config = dict(
    d_model=160,
    head_dim=32,
    d_mlp=320,
    vocab_size=1024,
    norm='rmsnorm',
    positions='rope',
    init_std_up=0.0477,
    optimizer='muon',
    beta1=0.9,
    grad_clip=1.0,
    warmup_steps=200,
    batch_tokens=[8192, 16384, 24576],
    train_tokens=127200000,
    dataset='wikipedia_en',
)
Each number is 50 + 15 x the weight over its row's rms, rounded and kept within 0 to 99. Layers, rows and columns count from 0. The size before them is the row's rms in percent of the matrix's.

# o: layer 4 attention output (transposed), 160x160, rms 0.0473, rows 26-28,58-60,90-91,121-123,153-155, columns 0-79
# v: layer 4 attention value, 32x160, rms 0.0704, rows 26-28, columns 0-79
o121 115:64 47 50 72 32 55 51 45 33 26 31 72 27 33 41 14 36 38 36 58 41 25 46 69 68 55 70 49 76 45 29 74 66 52 73 73 45 54 44 44 64 53 80 49 47 43 33 73 50 44 35 71 72 71 75 26 89 44 59 50 43 42 41 72 65 70 31 55 54 42 60 55 48 51 63 54 52 51 46 45
o153 097:20 27 52 29 62 53 42 72 63 55 53 66 57 83 65 16 57 62 28 64 54 64 74 78 60 50 56 68 39 54 68 48 43 38 42 58 22 61 42 34 44 33 31 55 75 55 21 62 60 46 44 44 54 44 72 45 56 40 49 45 46 25 46 27 40 21 43 66 45 59 61 31 74 35 61 38 33 64 74 52
v26 099:48 68 54 80 52 31 26 49 48 44 40 59 66 62 65 49 49 57 58 43 73 51 34 68 88 40 69 38 58 36 37 54 50 43 42 54 42 78 35 59 52 29 51 52 23 48 58 51 60 72 58 76 37 46 55 38 60 17 62 43 48 32 52 39 58 52 45 43 83 38 43 59 49 68 39 81 15 61 25 59
o26 096:26 53 70 68 55 23 47 46 54 56 48 32 60 57 37 47 00 80 36 25 62 25 42 57 35 27 80 45 61 50 47 46 31 46 46 64 45 59 24 57 34 62 53 51 33 39 53 72 50 39 42 50 22 54 16 48 47 38 51 73 34 20 47 25 75 52 61 68 34 66 84 35 32 41 54 48 46 29 54 72
o58 125:64 72 38 52 25 46 50 49 77 53 47 55 71 89 67 23 40 53 43 82 47 77 55 57 55 51 10 45 79 34 47 67 50 44 54 50 55 64 78 61 52 58 41 42 22 48 69 37 35 51 76 47 56 66 47 24 46 47 48 42 35 60 66 56 50 46 43 67 37 54 42 30 27 40 66 45 58 33 70 30
o90 105:64 49 62 23 48 85 40 39 61 43 20 66 16 28 50 75 40 50 49 51 51 29 61 28 50 99 10 58 82 23 38 56 81 44 42 54 52 61 40 53 45 58 65 56 58 66 35 34 31 64 47 72 48 55 79 79 61 44 75 29 39 37 51 52 54 44 52 73 50 44 36 59 62 59 45 54 42 48 60 39
o122 093:23 68 45 67 65 64 72 46 49 75 61 50 64 54 56 43 45 54 62 16 30 36 53 53 47 74 44 42 40 63 62 22 46 91 47 49 49 35 49 49 30 71 43 51 40 34 34 55 54 53 50 32 45 47 34 44 37 53 51 46 51 35 36 41 25 46 23 48 48 68 47 52 55 49 46 50 77 51 46 45
o154 094:66 65 48 26 50 34 60 58 52 58 64 70 55 66 28 56 48 48 47 63 27 57 60 55 65 28 57 40 47 54 57 61 74 13 72 33 57 53 52 36 31 67 36 45 67 59 62 19 59 38 35 30 44 38 65 42 28 29 31 48 66 33 74 72 25 48 39 36 53 43 35 51 49 52 65 59 47 16 55 09
v27 093:58 55 77 55 39 49 48 49 55 69 73 46 41 41 31 37 62 46 52 56 61 41 58 72 39 00 61 50 31 55 59 41 63 50 71 59 45 38 80 35 65 61 75 43 27 53 51 40 38 45 45 48 63 60 19 57 35 55 49 51 71 67 33 72 52 48 54 03 59 42 38 28 49 26 59 46 49 79 63 53
o27 098:59 60 79 44 84 62 73 53 46 62 30 61 68 44 26 55 27 62 29 43 46 31 68 45 70 57 49 64 51 58 52 43 27 54 27 53 42 42 58 60 51 51 58 72 64 58 37 36 72 52 59 38 27 57 57 25 36 53 44 71 63 58 74 36 30 48 52 59 76 44 43 63 33 38 79 46 40 71 64 51
o59 102:56 52 54 48 52 53 45 18 59 66 59 71 25 59 15 39 64 45 43 59 57 65 17 57 60 55 25 86 36 44 60 36 35 52 43 55 45 47 41 31 26 41 38 53 61 63 57 69 60 71 60 31 52 65 31 84 65 29 45 49 38 42 32 64 75 41 58 73 44 34 53 38 42 50 75 35 52 10 58 50
o91 095:30 37 41 36 43 38 27 82 16 53 38 46 35 42 63 55 74 63 60 45 52 56 49 52 60 41 84 62 36 38 42 66 78 55 46 45 33 63 52 56 76 49 28 50 52 68 59 21 53 33 63 55 41 60 39 32 72 54 33 34 32 53 72 49 58 22 32 28 53 77 58 72 51 22 41 52 54 68 64 61
o123 102:58 46 64 61 64 48 84 25 38 35 31 80 46 44 76 60 29 53 70 46 16 64 48 25 57 53 42 61 59 60 26 53 45 49 62 65 58 46 49 42 62 39 64 49 62 36 22 40 60 41 79 73 69 48 82 67 64 56 73 21 49 43 50 47 53 24 48 51 32 49 44 48 55 80 60 59 47 49 38 57
o155 109:49 32 39 49 42 55 61 67 77 18 38 55 40 67 48 66 23 70 56 61 63 53 25 45 65 60 45 37 30 45 63 69 55 61 53 22 51 53 56 56 69 30 61 42 39 34 54 67 14 62 64 60 33 39 49 57 45 55 19 56 83 48 80 12 51 53 49 35 21 23 51 29 69 56 47 61 68 38 24 25
v28 093:40 38 77 73 45 50 53 46 38 26 51 52 43 41 38 81 48 41 35 57 87 72 34 62 62 28 63 52 35 32 46 28 61 50 44 64 51 32 44 23 66 56 32 56 44 56 84 58 43 47 41 60 35 64 39 52 72 45 38 68 71 27 53 57 24 32 35 61 50 50 60 57 60 27 37 36 53 69 48 18
o28 095:44 54 54 76 46 43 73 35 49 47 29 31 29 32 49 30 52 74 51 41 50 42 73 71 32 59 58 47 39 59 41 69 84 59 45 51 63 79 44 60 41 54 75 67 68 37 37 42 49 46 48 64 61 59 39 68 75 56 44 38 29 56 53 57 60 73 41 49 38 72 70 39 69 23 36 61 53 31 32 54
o60 100:51 29 50 60 53 45 52 65 80 55 75 57 44 64 74 30 56 63 16 76 61 47 51 69 52 51 52 33 48 44 73 75 51 24 59 25 55 50 29 31 45 79 46 64 36 61 66 74 58 58 35 56 35 61 60 34 46 34 49 41 70 39 51 42 37 70 46 76 50 57 63 44 52 36 55 47 55 41 44 67